config.toml
d_mlp = 256
norm = "layernorm"
positions = "rope"
rope_fraction = 0.5
init = "uniform"
beta1 = 0.95
schedule = "wsd"
final_lr_fraction = 0.0
batch_tokens = 8192
doc_mask = false
dataset = "wikipedia_en"
Each number is 200 + 20 x the weight over its row's rms, rounded and kept within 0 to 999. Layers, rows and columns count from 0. The size before them is the row's rms in percent of the matrix's.

# k: layer 8 attention key, 128x64, rms 0.167, rows 121-127, columns 0-63
# q: layer 8 attention query, 128x64, rms 0.164, rows 122-127, columns 0-63
# v: layer 8 attention value, 128x64, rms 0.217, rows 96-127, columns 0-63
# o: layer 8 attention output (transposed), 128x64, rms 0.148, rows 96-127, columns 0-63
# up: layer 8 MLP up, 256x64, rms 0.231, rows 0-13, columns 0-63
# down: layer 8 MLP down (transposed), 256x64, rms 0.207, rows 0-13, columns 0-63
k121,096,239,205,220,204,214,200,190,224,189,175,227,186,203,172,151,213,221,216,176,173,232,210,201,166,228,206,207,228,192,194,189,192,210,204,189,162,192,194,207,210,248,181,201,171,175,160,217,183,201,206,177,230,197,178,193,213,215,209,203,197,194,199,188,178
q122,110,229,177,212,198,226,181,187,210,214,202,201,196,222,222,202,246,190,163,196,193,227,182,165,213,188,176,232,227,158,208,213,212,223,220,181,188,170,221,173,200,231,197,197,193,189,168,224,192,198,194,181,198,214,203,190,170,209,178,216,168,208,206,175,219
k122,102,163,229,219,206,211,156,188,171,203,187,206,179,140,230,166,220,223,216,198,181,202,221,180,229,203,217,195,206,233,195,202,198,214,214,224,215,197,204,176,212,205,199,199,220,182,202,204,188,219,199,169,189,210,191,170,199,229,203,182,211,200,221,243,189
q123,101,204,186,183,238,202,234,196,211,222,190,185,174,176,176,203,216,187,204,198,215,211,195,180,231,203,205,184,196,201,185,192,180,241,214,207,224,194,142,211,204,227,187,228,208,186,226,199,201,188,200,231,227,185,178,183,234,184,202,177,183,187,169,163,188
k123,092,187,196,245,195,188,184,199,195,193,193,209,222,194,210,227,205,190,198,193,191,206,209,201,193,217,173,206,197,167,228,139,229,200,144,218,171,193,189,182,225,204,180,182,201,228,230,190,220,195,213,202,203,243,205,220,201,214,221,229,209,193,183,179,189
q124,100,199,209,211,217,199,203,177,186,197,202,189,174,193,220,199,212,195,200,185,212,220,183,188,226,208,197,204,201,230,207,166,217,216,190,184,204,192,223,197,241,228,211,195,180,193,223,225,215,229,233,209,146,215,228,172,151,195,205,177,178,201,245,206,175
k124,091,189,183,236,197,230,199,180,199,196,199,217,146,192,225,190,229,213,197,200,181,206,197,195,194,215,188,172,223,212,199,213,196,203,236,186,182,169,216,197,185,193,196,233,204,177,173,200,218,187,189,162,238,184,222,210,215,229,165,215,202,164,226,205,176
q125,102,219,249,217,205,225,187,189,194,220,160,204,224,183,224,191,182,195,181,187,182,211,229,200,205,225,204,171,201,214,207,192,228,174,171,192,208,197,194,204,184,226,192,175,156,196,182,175,210,234,197,198,218,174,184,223,170,214,231,198,200,201,226,231,216
k125,096,233,180,220,157,214,224,198,193,206,192,199,197,222,193,222,220,193,169,236,226,204,185,182,197,220,171,161,205,167,191,201,205,180,234,210,206,185,196,202,232,191,208,197,188,200,193,192,169,200,192,198,210,170,200,156,213,226,211,206,219,222,227,229,236
q126,092,196,177,218,220,205,205,206,189,270,200,203,187,212,181,190,223,173,182,203,198,191,207,238,222,187,201,221,179,212,224,196,202,245,213,195,184,182,235,184,225,180,180,229,201,196,204,235,194,172,207,208,183,210,214,201,227,177,155,193,193,182,198,202,202
k126,082,175,214,170,224,226,187,181,177,186,218,201,190,194,208,198,200,248,228,188,199,221,208,174,222,213,194,190,225,234,199,199,218,201,204,201,192,194,197,206,213,196,184,201,136,187,207,245,219,220,202,206,182,229,217,216,195,215,206,190,183,192,242,165,179
q127,102,187,188,223,201,188,200,181,204,209,209,199,239,167,214,201,187,218,209,207,208,204,209,223,160,184,206,230,196,229,156,180,201,186,192,210,178,161,182,193,202,219,203,191,212,195,218,212,243,189,195,188,189,216,202,194,237,167,196,235,241,222,166,194,221
k127,096,217,249,200,197,195,214,211,191,182,223,214,219,197,188,165,198,212,209,171,173,203,193,208,193,238,245,214,172,189,197,203,187,205,203,203,172,203,169,197,218,177,187,209,185,190,193,256,183,227,186,178,222,169,181,217,199,216,197,202,186,223,170,179,177
v96,125,178,187,190,168,202,213,191,206,208,208,198,240,212,155,196,184,198,174,206,226,216,194,193,190,214,203,200,194,170,189,187,226,227,229,165,185,188,199,192,200,160,219,199,209,190,226,228,205,218,179,175,233,194,202,164,193,187,166,182,253,208,205,205,208
o96,110,189,202,210,165,195,222,180,186,162,198,211,242,178,188,192,197,175,225,174,180,224,196,219,171,202,189,216,209,222,197,162,218,233,211,205,197,182,212,192,219,190,152,200,204,230,195,192,205,207,201,229,204,189,233,176,171,214,194,206,202,198,188,230,240
v97,113,245,177,206,217,196,217,199,212,210,216,159,172,197,224,212,185,196,209,201,188,186,228,214,174,196,203,189,197,202,182,229,191,214,187,226,238,226,185,215,234,211,197,220,218,211,209,172,178,204,181,197,187,205,191,189,165,191,177,197,184,236,239,224,160
o97,115,195,204,219,211,190,197,181,184,228,255,206,198,186,233,224,190,233,173,225,194,137,185,191,188,179,208,208,191,197,181,226,193,209,183,214,204,214,225,185,208,197,215,211,205,192,210,199,182,210,198,157,189,182,201,227,157,196,193,176,213,230,175,202,199
v98,108,191,208,236,188,210,195,211,212,212,189,190,181,210,228,189,192,202,257,175,216,191,226,225,201,195,192,166,195,170,183,209,210,217,213,211,225,209,158,170,177,200,216,208,133,200,207,217,204,215,177,204,206,203,200,224,189,201,183,236,195,197,224,185,211
o98,113,174,214,209,193,189,203,202,185,218,204,209,223,181,179,207,186,267,215,208,199,192,166,184,198,188,161,171,226,210,192,216,222,183,212,210,214,205,182,203,163,205,242,212,202,233,194,202,196,190,212,184,207,167,166,228,194,222,190,237,211,194,216,217,200
v99,132,195,186,207,180,213,230,204,198,209,225,212,222,257,208,191,222,194,191,202,199,203,236,174,176,219,191,195,192,174,197,221,171,204,240,173,204,195,173,174,236,202,204,218,161,184,177,192,206,211,198,204,201,199,202,191,197,216,188,199,252,177,234,186,220
o99,116,203,212,209,147,184,191,172,198,168,215,227,221,209,201,167,206,198,222,170,207,219,197,202,207,178,181,201,212,223,202,197,181,195,198,185,214,206,191,149,183,219,210,207,168,205,194,195,215,180,232,176,208,196,251,207,201,234,183,208,191,211,198,247,208
v100,115,217,165,184,218,210,190,234,197,189,240,179,203,203,208,195,173,196,204,192,193,163,257,219,212,183,205,225,212,227,222,204,181,178,196,223,211,167,197,223,210,226,187,246,203,212,175,168,172,199,212,194,168,182,206,196,204,208,173,205,201,218,204,196,193
o100,103,219,207,197,207,220,185,215,208,257,206,168,174,211,235,197,213,198,164,202,216,165,208,202,195,159,197,206,186,211,195,231,214,169,191,215,202,186,239,198,183,219,205,224,206,165,202,205,165,176,215,155,212,193,226,192,199,208,207,198,221,192,197,209,182
v101,134,199,206,177,214,219,211,215,164,217,189,195,203,210,212,206,163,208,180,202,166,210,239,209,207,209,203,226,184,243,193,175,245,168,195,152,204,169,207,237,177,247,177,205,215,189,191,205,203,199,211,178,174,194,209,206,191,221,209,209,197,200,192,196,211
o101,130,224,173,211,181,221,248,256,186,227,181,186,168,213,226,194,171,214,207,200,198,205,190,198,202,201,236,211,161,217,206,215,194,195,192,194,200,203,238,191,187,201,176,195,186,155,189,226,190,197,199,192,209,219,199,175,236,213,198,224,185,196,171,199,205
v102,110,194,181,177,210,209,194,215,213,188,198,203,220,185,180,211,203,205,243,205,217,189,188,151,180,182,207,231,209,206,188,184,208,184,184,187,192,233,171,195,193,181,223,222,200,189,201,203,213,191,213,172,180,178,214,152,237,169,240,158,199,194,225,189,182
o102,115,209,196,209,233,222,206,195,219,194,213,187,233,194,192,205,190,193,215,187,204,186,221,201,208,189,176,221,212,207,167,153,206,208,219,209,202,202,151,207,237,175,183,210,195,171,219,195,198,190,188,210,223,180,264,204,212,213,226,198,193,172,184,165,176
v103,103,218,169,198,176,177,190,171,222,208,239,164,238,168,204,214,179,192,182,207,180,198,216,198,194,168,210,197,217,227,234,197,206,206,184,210,194,206,247,238,224,223,179,189,210,183,168,199,200,199,175,179,228,184,186,203,209,216,176,199,221,205,217,213,203
o103,104,207,202,209,179,191,170,192,200,221,227,210,213,181,234,268,179,150,175,189,181,194,210,194,185,185,247,202,156,219,202,232,217,204,179,186,189,202,220,214,207,226,182,212,219,215,190,202,197,211,211,197,207,181,203,196,184,207,229,178,210,195,185,192,201
v104,111,203,238,202,185,205,214,211,204,207,191,177,196,172,182,216,216,217,199,211,176,203,175,228,164,206,207,208,173,213,170,220,210,211,159,175,180,231,206,206,145,187,206,212,200,191,215,186,210,194,174,198,211,212,211,172,152,215,229,199,202,236,221,184,189
o104,108,193,209,245,197,217,224,231,186,177,207,200,232,193,183,215,175,231,218,199,182,160,188,204,171,216,218,200,195,176,221,208,182,254,198,207,180,249,187,212,215,196,179,208,197,192,189,197,224,207,166,213,158,204,217,198,189,192,211,219,207,218,185,190,189
v105,092,200,221,165,181,207,185,214,219,222,176,171,236,185,203,207,190,197,168,209,238,194,185,194,207,206,203,208,208,201,205,208,237,210,177,193,187,191,182,202,168,200,191,190,214,193,222,248,206,204,153,196,225,202,198,160,219,240,201,167,196,176,185,186,224
o105,099,179,198,198,166,209,236,217,211,198,200,170,239,204,195,239,200,166,231,174,222,203,174,207,189,200,213,195,192,203,182,183,202,233,203,195,214,239,198,215,199,191,182,210,233,239,201,220,191,183,182,228,191,190,201,153,197,178,202,194,195,174,188,194,235
v106,121,223,188,231,183,192,179,210,197,192,224,213,212,179,213,202,205,201,180,200,214,191,220,179,199,208,195,239,202,206,202,183,190,216,159,161,203,167,224,230,195,189,203,232,221,210,161,179,208,176,199,198,201,163,194,159,220,204,216,188,222,235,240,181,194
o106,114,219,217,239,225,201,183,189,173,211,188,214,228,187,214,233,227,174,192,163,225,190,208,184,194,198,191,207,189,202,211,199,200,188,200,211,199,193,208,183,219,224,166,225,177,134,202,207,224,169,195,193,209,186,242,155,200,189,202,194,209,195,215,183,202
v107,115,187,246,176,185,182,221,176,204,204,145,163,194,249,194,209,211,202,152,206,189,189,194,203,199,176,207,222,187,217,213,222,232,192,216,169,211,189,224,191,217,201,181,186,226,197,220,220,209,217,201,183,188,195,222,188,201,205,219,221,167,202,186,188,202
o107,113,188,195,202,193,164,227,210,225,184,185,182,190,219,198,234,189,214,198,197,174,183,193,225,227,198,254,178,144,191,192,182,194,222,226,187,208,218,234,197,193,176,205,180,207,205,192,179,207,208,208,230,197,222,212,186,213,202,186,203,198,213,162,203,245
v108,106,207,185,183,194,222,238,181,193,226,198,209,173,207,183,208,207,203,156,191,197,241,203,224,179,238,199,226,181,215,186,177,187,194,170,195,189,190,226,200,191,231,197,211,181,170,195,213,185,195,194,220,224,214,184,182,179,196,201,227,183,176,232,210,251
o108,104,224,201,218,177,194,229,211,191,185,225,188,154,191,178,208,198,187,209,192,183,203,187,198,176,244,177,215,164,199,228,223,185,223,167,189,229,234,192,155,206,214,191,167,170,199,169,204,203,227,195,219,201,192,201,201,207,198,196,220,182,206,207,234,213
v109,117,217,199,207,176,201,197,217,209,217,205,190,238,197,224,206,198,194,201,190,195,180,198,246,209,178,195,245,199,217,201,227,182,205,190,187,183,219,219,183,213,215,198,209,181,205,157,180,181,216,217,179,161,169,203,191,188,149,199,218,205,208,242,162,204
o109,116,223,217,216,210,183,173,236,179,240,192,203,197,227,179,250,201,199,174,177,161,170,173,194,192,169,198,210,190,219,217,201,184,190,201,212,201,205,203,177,198,190,223,225,197,185,190,188,193,191,227,202,207,176,259,226,188,202,202,209,198,215,218,177,179
v110,128,187,168,233,195,209,208,207,209,160,213,187,221,206,195,202,192,235,219,200,182,204,204,211,171,218,192,220,193,218,192,200,210,194,213,153,177,177,216,156,176,196,187,195,240,206,196,218,164,182,233,219,202,200,189,220,195,210,211,200,252,202,201,236,203
o110,130,203,188,242,209,203,199,203,187,144,168,167,204,215,217,208,187,187,212,215,199,215,203,242,166,223,224,223,223,203,181,247,192,180,208,208,165,168,206,179,200,188,197,232,176,207,188,201,187,201,193,209,214,213,201,176,213,215,211,208,192,216,183,222,175
v111,096,195,250,215,190,195,182,186,226,186,178,162,173,198,183,221,219,203,171,199,227,189,192,211,166,181,203,167,207,188,205,197,231,200,172,197,173,217,205,216,193,215,197,151,183,198,214,254,193,196,187,209,241,226,201,196,201,196,207,218,178,196,213,203,197
o111,104,194,196,189,202,186,214,188,208,154,215,174,208,207,175,251,185,222,209,206,183,191,191,196,191,215,217,178,175,191,197,208,189,228,220,196,200,226,200,241,213,219,202,196,222,249,177,196,215,196,204,233,218,169,154,195,188,158,203,212,196,195,175,209,210
v112,112,185,214,190,204,197,198,201,225,226,193,204,215,183,210,206,214,210,191,189,192,217,211,184,163,181,196,228,207,225,199,225,181,153,220,199,183,213,194,194,203,205,215,208,145,196,221,214,199,169,175,176,211,236,204,216,178,164,234,197,204,175,224,152,214
o112,114,221,195,201,202,201,196,222,241,173,214,174,208,203,190,211,189,245,186,195,165,212,181,204,187,194,174,226,181,249,208,199,187,217,203,192,200,220,140,204,169,208,219,178,199,223,210,183,230,199,221,195,174,188,231,213,206,196,214,227,187,203,203,173,201
v113,112,207,215,224,191,191,242,189,197,218,205,199,191,185,198,196,209,187,176,187,212,222,177,220,151,228,205,199,159,198,140,229,223,216,197,186,221,207,229,222,194,191,225,199,192,210,235,210,227,202,197,167,195,182,192,212,186,185,206,203,161,218,212,191,202
o113,100,202,206,223,209,178,227,215,174,162,224,263,214,206,177,193,185,228,194,196,162,172,180,197,178,237,194,203,171,201,206,173,211,233,189,228,209,209,209,166,201,197,198,185,197,209,210,200,219,206,188,208,179,182,186,211,218,192,174,191,203,204,205,182,240
v114,105,195,174,175,217,180,201,214,195,159,189,188,172,230,187,207,206,202,182,214,192,208,220,169,194,187,210,218,204,252,229,174,200,161,228,135,187,166,177,219,194,205,187,209,231,206,211,209,220,190,208,194,202,210,214,199,185,215,220,198,202,207,195,213,182
o114,105,232,165,176,211,221,213,212,213,166,189,157,194,208,229,189,214,208,194,211,204,191,227,222,208,167,232,204,182,200,175,200,199,192,208,189,186,192,202,207,199,203,160,198,166,170,197,197,227,201,187,199,222,240,207,161,223,213,198,197,204,198,151,223,216
v115,128,196,221,203,202,184,206,204,219,199,210,196,175,172,208,208,192,205,204,187,205,202,153,222,189,218,194,231,211,237,223,184,198,175,206,146,182,174,208,194,188,213,201,173,178,218,192,212,178,182,229,198,201,197,205,231,212,161,232,203,162,210,183,192,245
o115,128,235,194,175,244,182,197,257,230,184,162,180,170,221,177,230,205,201,213,200,165,194,172,201,170,224,183,217,187,190,212,210,197,165,199,202,208,179,176,209,196,204,210,206,182,210,208,208,218,195,189,233,215,190,184,194,231,193,204,182,192,218,192,178,212
v116,118,187,199,186,201,215,200,225,212,199,193,213,209,210,200,200,233,212,236,205,187,190,176,215,212,205,185,211,171,225,197,186,208,178,224,146,198,227,171,176,190,197,221,215,179,189,215,208,207,198,216,198,193,212,211,204,178,136,255,189,168,225,211,195,188
o116,115,220,193,194,225,215,208,235,215,188,191,193,228,195,166,179,187,237,221,219,163,167,185,217,188,190,185,222,214,191,203,168,182,199,215,199,194,189,153,200,192,167,216,203,169,158,203,202,222,220,199,226,219,207,227,214,209,206,192,210,159,201,199,197,178
v117,134,211,210,178,196,189,192,188,199,205,151,209,193,179,191,190,179,214,186,202,232,184,219,210,209,224,192,196,191,164,189,200,202,183,216,183,251,171,196,194,227,210,217,240,194,216,195,222,229,194,218,152,172,198,195,151,206,207,214,209,190,194,227,225,202
o117,130,177,219,215,201,180,215,181,192,224,199,209,210,190,161,209,233,227,195,190,207,179,205,194,223,215,192,230,180,209,186,165,190,202,199,224,249,173,205,197,213,180,202,199,186,198,215,209,200,182,217,149,217,210,205,161,207,216,183,210,172,177,176,209,248
v118,094,212,211,234,189,193,208,183,202,205,187,157,229,226,235,219,187,230,196,200,181,198,194,211,202,187,200,210,205,224,199,224,199,207,188,150,194,207,214,167,195,178,177,146,206,186,177,202,173,198,175,232,222,214,188,220,195,208,210,192,228,196,229,218,227
o118,097,210,206,213,169,162,201,188,187,172,175,182,227,199,211,257,174,199,210,189,197,214,166,232,180,201,239,202,198,201,176,260,170,189,196,185,195,233,205,201,189,190,219,217,189,220,180,199,206,214,209,226,200,192,199,207,187,202,208,187,208,235,187,188,194
v119,108,208,214,224,182,214,177,217,186,242,192,187,189,201,211,206,188,229,217,193,194,182,225,244,237,212,178,187,185,193,182,202,199,226,166,213,208,183,191,193,167,188,224,237,193,164,173,184,169,214,183,215,181,187,183,191,212,225,209,219,209,226,203,197,236
o119,116,187,219,234,175,196,215,205,161,252,173,211,201,178,197,212,193,204,223,168,222,177,167,211,183,202,159,181,193,180,203,212,194,200,186,201,211,206,210,204,195,198,253,225,203,166,164,224,183,194,193,181,189,190,198,194,179,201,225,236,201,195,211,203,190
v120,112,194,213,227,202,194,207,232,162,194,191,217,180,244,172,189,230,203,196,217,190,180,177,192,235,179,207,204,172,216,175,204,180,224,184,187,198,217,210,229,166,176,215,215,224,190,210,174,227,203,202,214,176,191,213,217,192,234,217,199,184,235,165,184,206
o120,119,213,198,205,203,229,212,213,173,197,171,230,187,195,195,140,196,208,194,194,224,189,226,221,213,200,217,164,214,159,204,167,187,199,203,198,168,233,216,202,196,196,205,210,201,138,189,196,234,201,181,216,175,227,209,199,206,203,202,200,227,187,219,197,204
v121,117,207,225,180,194,200,179,194,209,220,166,173,215,204,226,201,182,220,211,189,179,194,217,242,196,182,196,222,186,182,195,224,235,181,211,241,229,206,191,179,184,209,205,193,177,192,228,203,186,211,174,162,161,223,215,181,159,195,229,208,193,201,225,198,217
o121,107,188,194,232,192,190,210,211,205,250,209,167,222,204,185,215,180,258,199,195,183,188,167,193,197,188,212,207,168,210,190,213,188,206,209,217,212,213,205,221,175,147,242,169,215,224,181,195,184,198,197,170,173,190,210,217,189,203,204,229,189,202,192,196,208
v122,106,199,235,213,182,211,214,210,202,223,185,173,180,213,217,201,223,196,163,201,222,223,197,206,180,224,190,172,206,180,215,202,202,222,203,166,187,190,193,203,181,212,191,160,154,211,186,215,190,195,186,238,247,205,207,187,212,193,180,228,196,190,207,150,225
o122,103,195,227,197,172,177,221,214,210,151,181,199,179,205,191,228,202,201,237,208,192,212,162,177,194,193,176,168,196,197,217,212,187,220,210,181,230,227,204,197,183,232,189,204,192,236,191,211,230,191,206,233,202,157,179,188,187,179,173,216,200,223,210,210,218
v123,103,214,190,200,226,218,197,227,161,195,219,236,179,189,156,191,197,204,227,197,186,254,215,170,198,208,195,206,186,192,232,165,215,197,214,201,202,212,176,219,161,183,208,192,142,198,215,190,218,202,205,181,182,213,218,199,206,199,204,199,223,197,219,194,181
o123,107,224,195,193,205,245,191,219,192,202,178,200,216,188,209,144,185,241,211,228,209,242,221,162,210,195,150,204,209,201,204,187,200,213,207,208,209,194,196,215,197,193,163,163,171,184,186,226,206,194,199,186,195,198,210,211,217,224,213,209,219,183,216,210,172
v124,096,226,194,198,198,217,235,206,201,215,210,201,179,194,193,196,190,183,183,216,181,225,205,195,166,227,214,194,166,188,175,207,205,221,177,166,207,209,158,223,203,214,193,200,197,187,200,210,229,185,168,208,245,198,179,215,190,211,171,162,180,193,228,248,218
o124,093,191,211,195,172,218,233,208,173,193,238,222,211,195,214,188,177,212,219,196,186,192,194,185,182,237,214,195,200,198,172,209,194,236,156,183,200,229,191,162,210,217,165,205,171,198,217,220,232,213,184,191,203,172,179,200,194,210,184,165,188,212,204,226,232
v125,133,223,223,210,194,179,182,241,187,230,183,177,179,154,214,199,169,191,222,201,213,201,204,212,212,190,205,147,193,220,214,204,223,208,190,193,216,196,148,220,214,178,205,194,215,211,198,199,221,191,187,186,203,197,201,246,210,226,177,169,174,194,192,201,218
o125,130,187,223,154,205,226,213,240,186,240,183,224,221,194,225,219,171,226,196,203,226,188,192,205,180,185,206,165,198,206,163,191,218,187,188,193,209,205,204,222,208,201,212,217,206,232,210,229,214,187,188,162,200,202,152,188,185,196,191,182,210,195,197,169,220
v126,106,208,187,203,204,156,187,168,198,181,207,224,203,204,167,199,193,179,189,195,227,228,179,224,204,183,196,216,236,201,201,178,174,178,163,181,196,215,250,196,214,185,199,199,201,211,203,194,232,214,213,173,206,195,203,187,214,208,209,230,213,209,240,253,193
o126,112,215,189,176,230,167,159,176,172,210,196,209,225,188,167,236,221,161,160,198,202,211,224,208,210,227,211,219,198,180,203,179,201,195,184,228,207,196,189,202,232,214,153,167,189,188,197,160,205,206,211,200,218,200,201,209,215,207,215,207,221,190,187,215,212
v127,110,194,194,206,204,187,214,170,192,210,230,212,223,184,178,203,210,203,192,200,178,212,163,183,177,199,195,238,198,238,197,188,200,199,230,231,173,230,229,186,205,164,227,208,215,201,188,216,184,195,227,169,170,211,192,196,188,151,233,194,213,204,169,190,178
o127,105,227,189,217,224,190,169,186,215,189,202,217,192,204,208,173,209,167,180,198,152,208,211,209,174,219,184,232,201,218,218,152,194,221,220,216,175,185,181,199,219,173,217,185,192,211,200,200,197,231,201,236,190,223,231,200,220,208,224,188,194,210,182,166,169
up0,096,206,200,209,211,226,228,175,210,175,240,190,197,205,207,209,212,192,224,200,191,209,206,239,146,216,183,221,172,220,199,188,209,191,189,193,206,209,179,177,180,230,193,152,180,202,198,228,156,197,190,225,210,243,168,203,180,187,216,193,195,189,205,205,207
down0,093,185,193,222,221,175,201,198,176,241,175,232,191,219,201,204,221,202,207,187,158,204,177,197,218,212,192,217,235,144,203,217,171,237,185,200,217,179,203,223,226,211,183,174,199,205,236,190,182,187,207,191,220,218,215,183,172,181,199,196,188,183,209,202,176
up1,104,189,218,200,172,220,197,152,201,205,217,165,243,177,198,217,197,189,205,203,204,192,231,224,191,186,198,192,200,187,200,212,211,242,204,188,227,199,216,171,204,192,214,213,212,216,201,176,167,196,157,175,197,202,178,223,218,199,221,175,199,229,193,148,193
down1,102,238,206,161,232,208,160,198,195,187,219,186,200,202,192,214,182,200,221,184,202,230,241,188,230,204,218,194,197,169,192,223,185,222,227,196,185,227,202,188,218,196,173,186,190,174,161,190,206,197,222,176,196,228,210,206,193,178,188,211,204,227,161,180,178
up2,093,200,210,180,178,211,195,174,173,186,204,227,207,208,220,206,154,195,245,213,198,194,174,245,202,202,169,225,204,216,189,172,195,190,187,226,168,169,237,189,190,201,220,157,220,192,188,208,198,210,202,215,150,187,196,207,199,210,203,227,207,191,207,199,212
down2,092,212,218,207,233,176,174,214,207,205,209,207,179,187,222,176,213,199,214,193,182,207,223,187,207,180,191,212,218,214,166,233,201,227,218,194,204,213,181,188,196,205,154,179,176,233,209,183,171,203,202,181,219,213,211,170,201,200,181,152,206,163,192,241,171
up3,101,199,183,222,173,188,185,191,190,205,222,178,241,222,233,223,194,188,149,228,179,190,186,201,214,177,198,181,177,239,190,200,213,189,190,204,196,196,212,204,210,183,200,180,206,216,254,209,205,158,221,203,211,209,183,210,225,239,208,175,211,195,175,187,208
down3,105,244,193,182,176,169,224,190,227,213,181,196,224,225,220,227,162,217,209,179,164,156,198,172,218,206,204,226,181,203,201,221,212,195,223,210,197,232,197,172,211,229,192,178,198,182,219,204,227,166,189,195,200,169,210,214,194,211,202,216,213,192,202,204,179
up4,099,180,173,226,192,219,184,159,206,193,173,195,242,196,217,224,218,207,221,218,221,200,193,197,204,186,191,217,193,158,196,204,221,207,195,204,203,250,204,198,159,191,193,229,222,195,181,180,225,197,176,211,172,172,213,169,189,210,171,208,204,206,233,185,185
down4,100,219,227,174,198,198,216,224,172,195,198,177,231,211,210,206,161,210,224,162,210,222,162,204,179,204,228,228,213,237,225,177,183,201,202,179,213,214,212,197,220,187,180,213,215,182,203,204,214,202,175,189,201,155,183,190,233,177,221,189,173,191,196,214,177
up5,103,194,184,232,153,205,236,159,185,197,216,195,173,187,195,201,211,184,154,212,225,182,177,222,211,180,183,232,207,202,215,206,207,203,167,185,205,208,224,196,194,191,218,234,218,201,211,231,211,213,172,194,227,195,211,183,225,212,214,228,188,173,216,226,193
down5,104,221,215,202,218,203,162,202,233,193,196,195,196,195,182,202,194,139,216,211,185,189,244,198,204,176,202,183,183,193,200,194,188,200,219,206,191,217,203,226,176,217,173,240,196,218,160,221,184,206,175,169,211,226,206,191,161,212,228,187,212,210,175,215,184
up6,102,197,179,217,150,190,211,211,191,188,171,212,204,193,204,226,219,177,194,199,212,168,184,185,178,209,203,164,210,172,183,215,199,231,160,201,204,208,197,198,172,199,218,243,208,227,201,225,181,192,184,200,217,168,204,221,231,193,209,168,188,195,240,221,219
down6,102,181,187,209,222,201,238,184,213,221,167,186,193,208,213,206,220,189,219,178,203,175,203,161,213,193,211,203,161,203,236,186,199,193,218,211,230,189,181,172,198,191,158,234,208,225,205,215,204,222,210,230,201,184,222,209,169,183,212,227,226,202,178,184,165
up7,110,195,212,188,219,222,200,184,181,192,201,189,241,194,169,232,200,186,170,238,191,186,215,190,192,182,193,186,208,183,210,218,220,218,222,182,204,186,187,224,168,214,178,244,161,204,189,178,203,221,179,187,240,207,211,195,243,205,223,190,236,193,205,179,194
down7,124,209,226,198,173,202,229,189,213,227,202,152,211,211,208,211,189,223,203,195,182,206,194,198,184,205,191,176,234,169,217,186,220,227,173,178,179,231,218,222,208,207,217,205,221,174,203,164,208,231,228,171,222,180,208,198,217,180,183,169,172,194,208,176,224
up8,093,179,222,214,193,194,208,228,223,203,204,207,157,228,215,213,177,207,186,221,211,205,184,208,199,191,191,183,227,220,218,183,250,199,197,209,187,219,228,178,165,209,214,218,203,236,223,196,191,212,185,189,185,181,143,202,209,162,195,191,215,202,226,181,174
down8,094,189,190,203,166,193,200,159,181,221,192,226,220,211,203,210,187,191,197,216,201,187,243,194,179,213,205,200,218,179,208,199,231,195,185,172,244,250,215,177,201,209,207,171,168,221,205,211,165,215,187,198,184,195,189,232,175,196,221,231,191,224,180,220,185
up9,096,178,184,170,193,242,192,191,179,215,201,190,205,184,243,208,177,202,185,213,195,213,223,213,153,194,194,187,173,184,191,196,198,224,224,167,204,214,239,198,197,226,165,195,191,229,219,224,208,178,186,197,215,198,164,210,210,195,220,194,225,159,178,209,212
down9,097,187,191,169,224,193,204,214,210,166,255,174,170,180,188,188,223,226,223,184,194,183,244,217,209,233,185,208,203,174,194,172,214,206,200,204,215,174,170,178,229,202,202,191,201,206,206,169,206,198,221,200,200,225,237,219,179,193,221,185,199,223,205,187,187
up10,102,194,194,181,182,194,194,179,177,187,188,215,214,199,228,216,209,204,176,208,195,180,182,196,250,166,184,190,195,238,201,207,223,224,219,189,223,189,230,192,188,180,190,172,189,206,173,179,237,176,214,232,187,220,213,197,231,224,165,204,243,197,198,190,221
down10,100,190,193,198,204,208,171,205,220,202,199,230,183,214,173,158,191,174,220,246,177,197,220,191,203,206,199,245,210,174,168,213,216,169,216,204,175,199,163,210,194,194,150,198,172,200,187,227,204,179,214,220,176,222,216,210,196,230,210,199,211,205,203,206,220
up11,090,218,180,172,215,198,203,194,176,214,241,148,198,197,188,202,200,190,172,221,206,178,199,243,229,209,192,228,188,187,199,198,208,199,180,181,236,202,186,212,215,226,195,200,155,236,182,229,192,180,213,189,194,197,180,226,190,184,161,190,188,210,210,217,216
down11,094,184,209,210,198,224,184,255,192,168,228,163,178,212,171,227,230,188,215,209,209,191,190,206,239,216,199,194,203,190,195,216,206,210,212,166,173,220,226,236,180,185,189,184,182,223,223,224,218,177,197,174,213,164,208,190,197,175,198,207,217,210,207,199,182
up12,097,182,209,212,159,195,228,153,235,184,195,179,235,182,189,208,203,173,232,189,236,159,208,216,184,199,204,210,220,176,202,199,213,201,209,203,214,179,219,166,215,213,203,237,199,216,195,185,227,214,181,211,217,185,205,190,227,208,219,215,177,216,193,176,179
down12,097,235,195,188,194,189,210,182,245,217,205,208,174,156,194,157,205,195,209,173,171,223,216,198,215,186,219,204,201,211,190,202,168,213,172,185,213,217,239,204,217,217,197,228,165,179,209,259,212,208,194,191,200,219,199,216,196,212,203,201,218,205,208,186,172
up13,119,195,197,164,207,204,193,207,200,200,225,196,239,187,184,235,197,183,199,225,218,182,207,208,191,201,176,194,180,175,205,211,245,168,213,220,184,185,170,231,211,221,230,223,193,200,223,203,240,166,193,201,196,193,198,210,241,198,203,159,196,170,181,194,220
down13,121,214,198,196,215,219,208,187,199,192,215,197,218,154,177,169,229,224,214,200,218,211,215,223,206,198,163,205,210,196,217,202,233,146,208,196,212,198,202,211,178,190,174,174,219,208,143,188,188,219,222,187,195,198,184,195,175,175,214,171,176,218,222,212,219